From a checkpoint of a small transformer trained on Wikipedia.
Size: width 96, MLP 384 tanh GELU, vocabulary 1173, 1.13M parameters.
Architecture: LayerNorm before each block, rotary positions, no biases in attention or MLP, untied embeddings, attention and MLP in parallel.
Training: a variant of SOAP for these matrices, 87M tokens, 5031 steps.
Each number is 500 + 40 x the weight over its row's rms, rounded and kept within 0 to 999. Layers, rows and columns count from 0. Numbers have three digits each. The size before them is the row's rms in percent of the matrix's.

# layer 2 attention query, 64x96, rms 0.108, rows 0-33, columns 0-47
078:548528472585540456589533503539505422474503515462495483549476455476406472520456509512501525500473529439393501454527510489494552502502556528483467
121:512524502568581485530492441476477464453484508508539508541419475464458492538527514515491500521483540410464450466539474447507506512460552442453501
104:499476509570546493555489469498508430429501528527557543475437558518482513554553529513447451501527544422434522479540489435533522539493530479472508
087:453559520520474546524509540455437462528462564445505441570523406539466533514443533522505478506557474528505403551435470499465532528503440547475454
090:516519557439484566525517482487478486493460500525488518469562451523551476449409497431588520509432448563518539572525469485499489564501427485546467
107:497520527457406486491474528513557565556455520547479509499529440478522432447458455502502534507444514561555499498464509544456484439559463563531526
107:522508499565517449569534504518451491474519541531530584443466507465483465559513532519500467497470508422460484479517544424515480523477570522421512
078:553506591470414435457513556534428437568498511545491477520493489461546431479544424534547508487479555538440506500499492478486493514516480545480538
109:493481490447435560569489492488585565552472532514472505528557482494449451463477468563503583508556486570492482558457531550474487490536507517579537
092:555464332524490496461483512473474508526468530511535530504518527516460440437511579590446514539534512498546531505498465521522521470533517571461505
067:439524489464534475490481519584512467529518441607494485546548463538484527537501483447476459439491521560511428497525509470507485479517509434463447
149:484514547550549457534486470518486430445534444429509525515432539476492529558554487540485476510490521460470519467561494465535505520441531497467537
089:542465463534561482521545496492482521459490494487451457510433444465535531536512514545498460501526532525463437498535550502533495539460566514514421
096:541517494453492428549456505543434547478509452526465464455487458486511511493394502546481519506471455573504522519538455514505505452473461493486556
094:461521507502461489536436466450528550476504440535503411459515533462534473448481446412502498546503416465541498509437536467394471463518487619538592
099:509483543504536462504567499537419556492560541527507485536577500491502480501421491475540506542471429510498525515483480554447548575497548543522571
094:467488539552404474484437571470519477482516491543517490507506487480540487479610548475509567500504530459530500523466472510498432543560516575470421
103:569523496582539540499529544524520509398522493498517497508494509466463484542534534465403461549464519443468498504513477538428497511489526464506503
101:446508557550565561515478517446464460440522544505513506597491487456461439522490527514497487491426585484426502458530532481567542469451472429445525
094:427508476466530369452458525479516499511444555524484566551558459518561511565461438499484500569467431444502517529500511508434567480514533458456476
099:491467396524493501572493485427482530530559494446451502569553535499505546491526482469495476518530469418475519509563478498577446504463473582466504
095:502517506544437576624506397498526528489465550520465520553477455613521497485541569438553525420457521477503573488439496492500489495509526468471484
099:471487548526491527524583537481456460462472477416461488506510460467517484453462420456585457496467528530502473457485496532482437507518455544537504
099:532481441589548483523540445476491447483556507491527500502485478492524494558517580546469522548533457497473457564497471460553416490492501471586537
103:492519513585531426472513455421555469485547490527532571527463492512462496470524448458537453541544448472518562465556479466520515548495524449442502
104:590471572489422541527471446501563481540425507509517513561534532554479475488386447621522442490516456494513472414476550538496520464485477524526450
092:466499516469586417500544542459542462490516541462522476406521526518522496544517466497455550483517529537462550459478473441496478474414599514533529
093:478517544616548450468521464467466529481474511399567515484456471508442615565516482534543544443460499535492475511476473474436564449443482528462472
115:501457592432468531533443547476525548539425496535495433508528473501538487451514485485550463515451555517486476541449572588449545479489473508592504
087:491465559504543510478536469525488432437536465526463450519494506573462496531494499467525517512530503402535443488480546516543514450426562510445464
094:454536458512447412489492481480527546432509461530436443477509533554511507597473456477529510402505511528439478496473459467580500593514534514449571
098:514487511505444477458544470470549458455454493514395530465541448497540462514601504538525496481442509506566423492482524549471482485496515470400644
094:495502474548516497544484499564447467422527537435480543453490496390474498520552505436484505433467499491439576491539540503541541544561590545544483
128:481478495550485495547443521528531454442557561465503511455463511437470453506580516435461547430519513483429559534492539509588511525524567545545488
# layer 2 attention key, 64x96, rms 0.12, rows 0-33, columns 0-47
075:454489500444431493528486544560570523584475461558469482502525470514538512440473467479519503530482433552562524516486482558493511388543488483589457
095:504555457489526507504470483482488433474476484543508565443428564497466516506501535497362471537471501499493539466564467485506468515464510459534468
107:523561475466549523515469486484502437485538474534508553460461543505416551524513545511458531479500478498461535453582441498572450472486531461506479
081:447500508408466528512523501403484497525480501518495593431481553483483488495538494501541536508441471513470503485520492562530483529611463506531539
098:521440485501484510480518510502464605546506474497494450507518493520537587448471469481498514528465507480545452515425507530459472417468556559472552
096:496451421433443517491511458472482517513481555474510498449543491483533532480503482509548477528457503499517482583484565519498560516576493530524492
083:468512461448487476490518446529501452543460508419430570528469487461521479495475500495499510512551572508516590517536461533562503500443484534525456
117:494431495497490514487482486439457585535516517545483403475552474558559504545416511439479492498504494520509481541465520533430519505536486537508511
115:424453531505463529447459506501427490534498499517468491471514470466564567533447503451493490550478509490518422527447517535428520463513435507492485
113:505581533498536440564496470489511503458492475544535532518464535455445478535468495430543485449509560515456543512566522494541457539445489466501534
210:520566494526559479520510510510492432443540505496493573507434535470420495491530520480491474489557519478453585457544474503545474543480476460472518
099:497557484526527499491524470521506481431490538525521564483472557445400508563508527459549449479498496455483565506545425516492421494493491472493487
094:448491535533484460513503494516506556573466519510498438531560492524529535498480479425507521496454451492492505478402447537497512503573475538584507
082:446553477477505518492555465486507504500480535510554427503455501543494458494497464528524490536497463492512471522408562509431466463460514494526480
084:508530521528540510456469488516523488426526585481548477486471457452488521486490559569515465452542541552475556499555426455491495548452528410485488
101:508481526474503498494496473441539446455529524521443477474463554476451527512560533514509535499578570498415596466553429503502451502469464454530380
081:545514402527571509560536428513509489445458528477473537518584558465519410532538435498426454563496485465524524492538449528522512547487530464517471
114:503435497513443517511516526516470527541517471478481395505530431504541598485489504519556536473447488543512422490446554527495567500569518521454484
093:536566519501523475535522496489463510506501495456477494471574489499516521478490482520573501568605482515580529486485506522497492470565553426421466
089:487561472509474598545547526509571463491486536486491490429461507510505534436540544471499572482574542455533502517553479511542494550438502529532407
108:466514476508445476507408477478519488520526516542523494487489468508590502476458470506493502490508488532524497570448540551467586481474477519539470
090:567540497481532414460545496534443459424531573477491461438541511449494474469468474548466517484565464532495461501545430426528465507476527554531493
097:512537478511575519518518432531465533500496527540505580529483567496436503489534529457437492442486503469509545458561474534533471444485552457486490
094:492450571468479514472530533575499567547515509562508504552518468514565489469498496405491478527508512486564464516478560534496607470489458462471443
104:458423545512466577480501492546510556503500541447493391509559493447557508488474513514451496570503476538519465502445515491454531516489478543545507
091:560507547535513495543453461502492462532499525494566475466495540533473493538513552467520487477502458531480452502526478464525489491552529533475483
083:467468478526549510538569512502484491515509473549511512549546412476568490517521502495528507472521549521479463543479458509528538488500491464541512
085:421486523486495518487543490523481511532481467502435485467590510570452451426518486506495465511522525474551517486570540548536443459536553511576517
133:477561469507526468489514510541509460449507476526503555520483524470439557555515512523467511456506460495519561443552393456585453508495520488459475
095:462472413488480454514426584457485537523496559477523454537562472511554510491498412550503496511474532543483477493520473517478529451561514488540482
088:511485500562496465509435445507451495605473523529456499476557473461612510514501510546390537546509478524502481530499563479495485463462529528567498
089:550506446544515481567455576517448488516465511526507437492441557501463405493577485498482546382503490526470507530517529475452487520528498488482457
070:506537456484497509431506481458569508529431472527537439488546535489518590446444442478499478576482483562489485556486512526425472465430441504529488
132:555552452618537434536539469525478423487516555504523510443455508447466496556525552520503536418536508474547502449558483454557463532483493492492520
# layer 2 attention value, 64x96, rms 0.129, rows 0-31, columns 0-47
098:513513509477458514453446563516548522474532434477459485534448542477453495516512520560475492541554555486570467476501550561490593497565425523512481
087:484552578465520450504452474472468495518478536540514548448557492519466577459539568572535587391497480509489473516513495457547525452548500598493512
097:467529462417463554561588557485572545514378474540489546489476534531435454426474572477462556469466523501486485517515524526529547473470512456497528
093:508527473494448515451436487507593499510457509531553498517513533535532571519537509512450451479584494513472514473559530490483433552483486526509459
086:474481435461540528470482487595517564555512498464577520405496541481471523482518537522419483501518486449485540450556510529486500499483562488505543
099:538495464395493465498479487471497486553482530446479472494442493502508416569478508458554534456508531540502505505471429502515495456500443567471539
098:526550510518504440436524454506453502531520574429474528511485449433496493517483449474499540545508502484506491500506545547467501486497506554459477
116:445492492588506441541530426517560521495506494439574477502519515398489540550430447409443478500543506527489510537527461486445544533477494463517448
099:554525492419475543493546577440491460498584498505539538546545498466512457486484420461507514484447510545452532459520428517516461495560436525500524
086:496469545479548487522457535464459487456491553473560471551528503452562533456507571520486499474473459565479529480497471525474431453506473463472499
108:485501473553492454474466559570451472449532534451496485500525540470496543421535502502488551486507479496498487432503490539483499481560566530502443
096:514537510537500497494485519545458531481462495457443550527551479531504437491493535545555438475506505541527490498555442499507510527482534506520565
098:458512544455507512582505567494472541550488491507422515557469557452542496484514535410499515508505442528493543546496488533473462496503443511488405
110:439510556503501459421488515476466525459528584511428482415543450444502512502596546490486509420509520476493508513455480510533570508510506544505458
124:469458471503445506513450523540461437462518497458533505447439561490524503489552480482499424578548493442520483473474497510439521548500510532494449
093:537517506474524433485534495523523494505443498458546560478466448549506496486479517424564524538536445481590524555486491455528522503500463554473497
104:545541467485454497494441540493476473524525531457499477532516494427480441465523497535653543509518577557495490523462521452535496463568481455539511
095:479467513537498577503533547460402492467581447421498452523504452457436525480487453511489497555491466534508469470520526559537548495529505479536509
108:512533522542490401536448383531484550532480463438490499514499449527476396504519433491495456497514484535562532486555565475486531550496503528527584
102:483463521528554545525519550514490514481456461486527519521485489401509489594481440487499547529506531551442490493500514466480520513490443453553607
088:450485525508522563512567498469498548539470512513481544494500449507485477547485551504457575465512557516526535498453482522507485485498493433533420
097:492450494517497535483475519485513545495516414517571461427432527552492525533535533482498432489519509436484481520500561495544460581514535481515563
101:515503546540512506386485479525470476539425542519592497500524444480482450522501510456408526528501555446517523466504477452507473498468454569493437
088:469504527485552559469470430560469516495431521467452525501446482447484465424540452495509453475489519493532472572536558530526535539548534525590480
104:461499406529489440571532482504472433554464542564526526548527453482487492516484457510431555526449442517468505458492487538506577476434464459523493
106:540516455462474525541516528499549517473443453515445508507528522487467518495476603484513545541497502494480568518513526456488465475485503524473463
120:476493460456447480413495459471449492503470483544405476512531499556452482518481534472504547482461520573506529509533536496538454504444436547512539
087:597466561468544467547510575532528458470464506559521481508452477472505420440521530494501567489517476523543471507509549455538490510458518489509488
104:509429467492516536577492536506488407519525455545573509498465510515498510498482516478504456546490527495521508497562454484483528494469514486486599
092:514468514528530521443561519457495515513436415556467495497462525473509585516504523492582496561532527508469440482449503463490487511515478478538510
109:458526472501510500482518508483476527500487553489584487556477503493487515498449435469526554547461558494405485462484565541501525495397484540518533
078:586503454579513456562525570517447481551503523542480426546501509497566556448542427508499476508483447496565438547512515426477504506530507413506542
# layer 2 attention output (transposed), 64x96, rms 0.134, rows 0-31, columns 0-47
096:522473537519483502483502519478496509552483524526475390517411452511544430521524531517538457499490578413549508476497464581514480454518472478476522
086:542540506462468511484453522561501489511493487576526564475503487482521522458503460576566491455554505598488497557551539486540470487539508517528470
094:546451525526430602560539490467536488475490481539508459498492496515498509525485586453486566474484467510556541541488516414544454525485483511461517
087:521553489451484567516527500491514527549439457521511540555485559470446505539468467527484483591547470551587540511550517512495543410509486466502491
089:540465427453578559544496491456483516549464476542562507451516510495552528511471593580467505512453485573541572536585544523504501492511478483550526
093:493512497473505492523435503465533461555468518482517463443518523473539504518550466400561568487557482531462499519402401514461451510514460541481499
096:499452456515543534490575535442416467477563455431508533491496502509515530483499495516488525414428545488500586500508461615486472508474538499488441
103:508450491500507498498513487515539504456509510425453476512525551520501480557589465544410469407528467520580460474512456524567510543544444538467502
098:498534550448461496487476565494509540456495504486506517531493518508526466558486397467591527453482499494511476503477491477514389546530459503480565
088:357515525551513526455499548524481560518526573534471518535497479505526423527513536419476486455432508441485538499569482446432510510499459473486583
102:445484442520463433513550540563496519490545468433509496490507526488500526546479492500427587471477520493502522488548517496543424453520570552547499
100:526521476502488505523509505460552434501456521514499500485548508538537511419432471520435493571586542500464437465547526479511532507522524486433575
094:445467523478442508552457495512494535436437469485483463536520497462480533476511520543473559500615491485511503506442479559429460518533459458521406
099:424510502488447423456501579552494550465537471535493561466504509519518523490529528502479498507539578498495482590499558483499549411494492521478507
114:506453446527509440504530439500485529523506473493500457536568539554478451553560531510471473437459513481515524548485440473515563561536522568496541
097:384546556487513555568473467486522477553499459477535516481437557582549469418532524457508504546548507474478491475500520447507598481478536500468493
099:453501528527567491416479548526494441475488480441465463594487426528573502450542422490571532484517568491463504484482428531505488534595515488478515
093:473491477550566471479459537452486452389549469517549397485535490550508490518465548474492431570479460408462452529448502514491475520461479503559573
103:427491454483525432547556472483522473526495442470544523592516429526521489493516474507513458449555462512514528421556553511457503501499401524478438
106:513460537583523560455527557506541556471464464443453459503478511439537510520535393523576516456497510436484506480414536574444522597453501477548501
086:594542537550503617438535446500523533488507525464511468412500530465529474525493537509511498526570491544479464498520502485493512440531493455474487
099:505553520500514528538530430513469543523495539454531429470471481576517532572508531516496511510456477449478421503495600527451516511434600464494550
095:581516515464497497479538575474487537584480527456538488424555512504526554404488575511481497509534463545523508471510510444571514527470433482499446
085:493500404474543512414458466510519473529430482478532495484470521550511520538469569474521520532558514489530494477505583528488522470557552487509491
103:548533494542513461544488525447542436457474458501458562499498505552474485496477504536491551456467498586503470460441554470504436477527426502475475
098:466510602526490523480507523497528513457495507488550474446461417499511434550507514486456465527535451576453540498505529479542550483404510478542519
108:485467484505483499504509500463544486488496554544477499526464407543513470490548491483534526563457440591472468537474507475485456448442460459480549
088:463499572549420511567508457460556492434441489519494508412467553464491487496508521492550505536467512447423560455543549501461505494556582504550464
101:533477542465482489514523468529555526441462564502531438550532474522577491525481453529481450520477520482506482431505525528522420650411560454480507
085:613554524511523485475514399453492509413476445547531488449465499512449513546552508508546494501507488445452502532527496555481494407539569467536458
104:544510559558564488518487503496507504435425432524563440503493448535433516614442512502534569453481567471456504491486515400534550547473482534497523
084:500513456532474494503498472451485465488496465394470523512566474523445438409499468516497487584453445414568519490534452553527483504578541475514522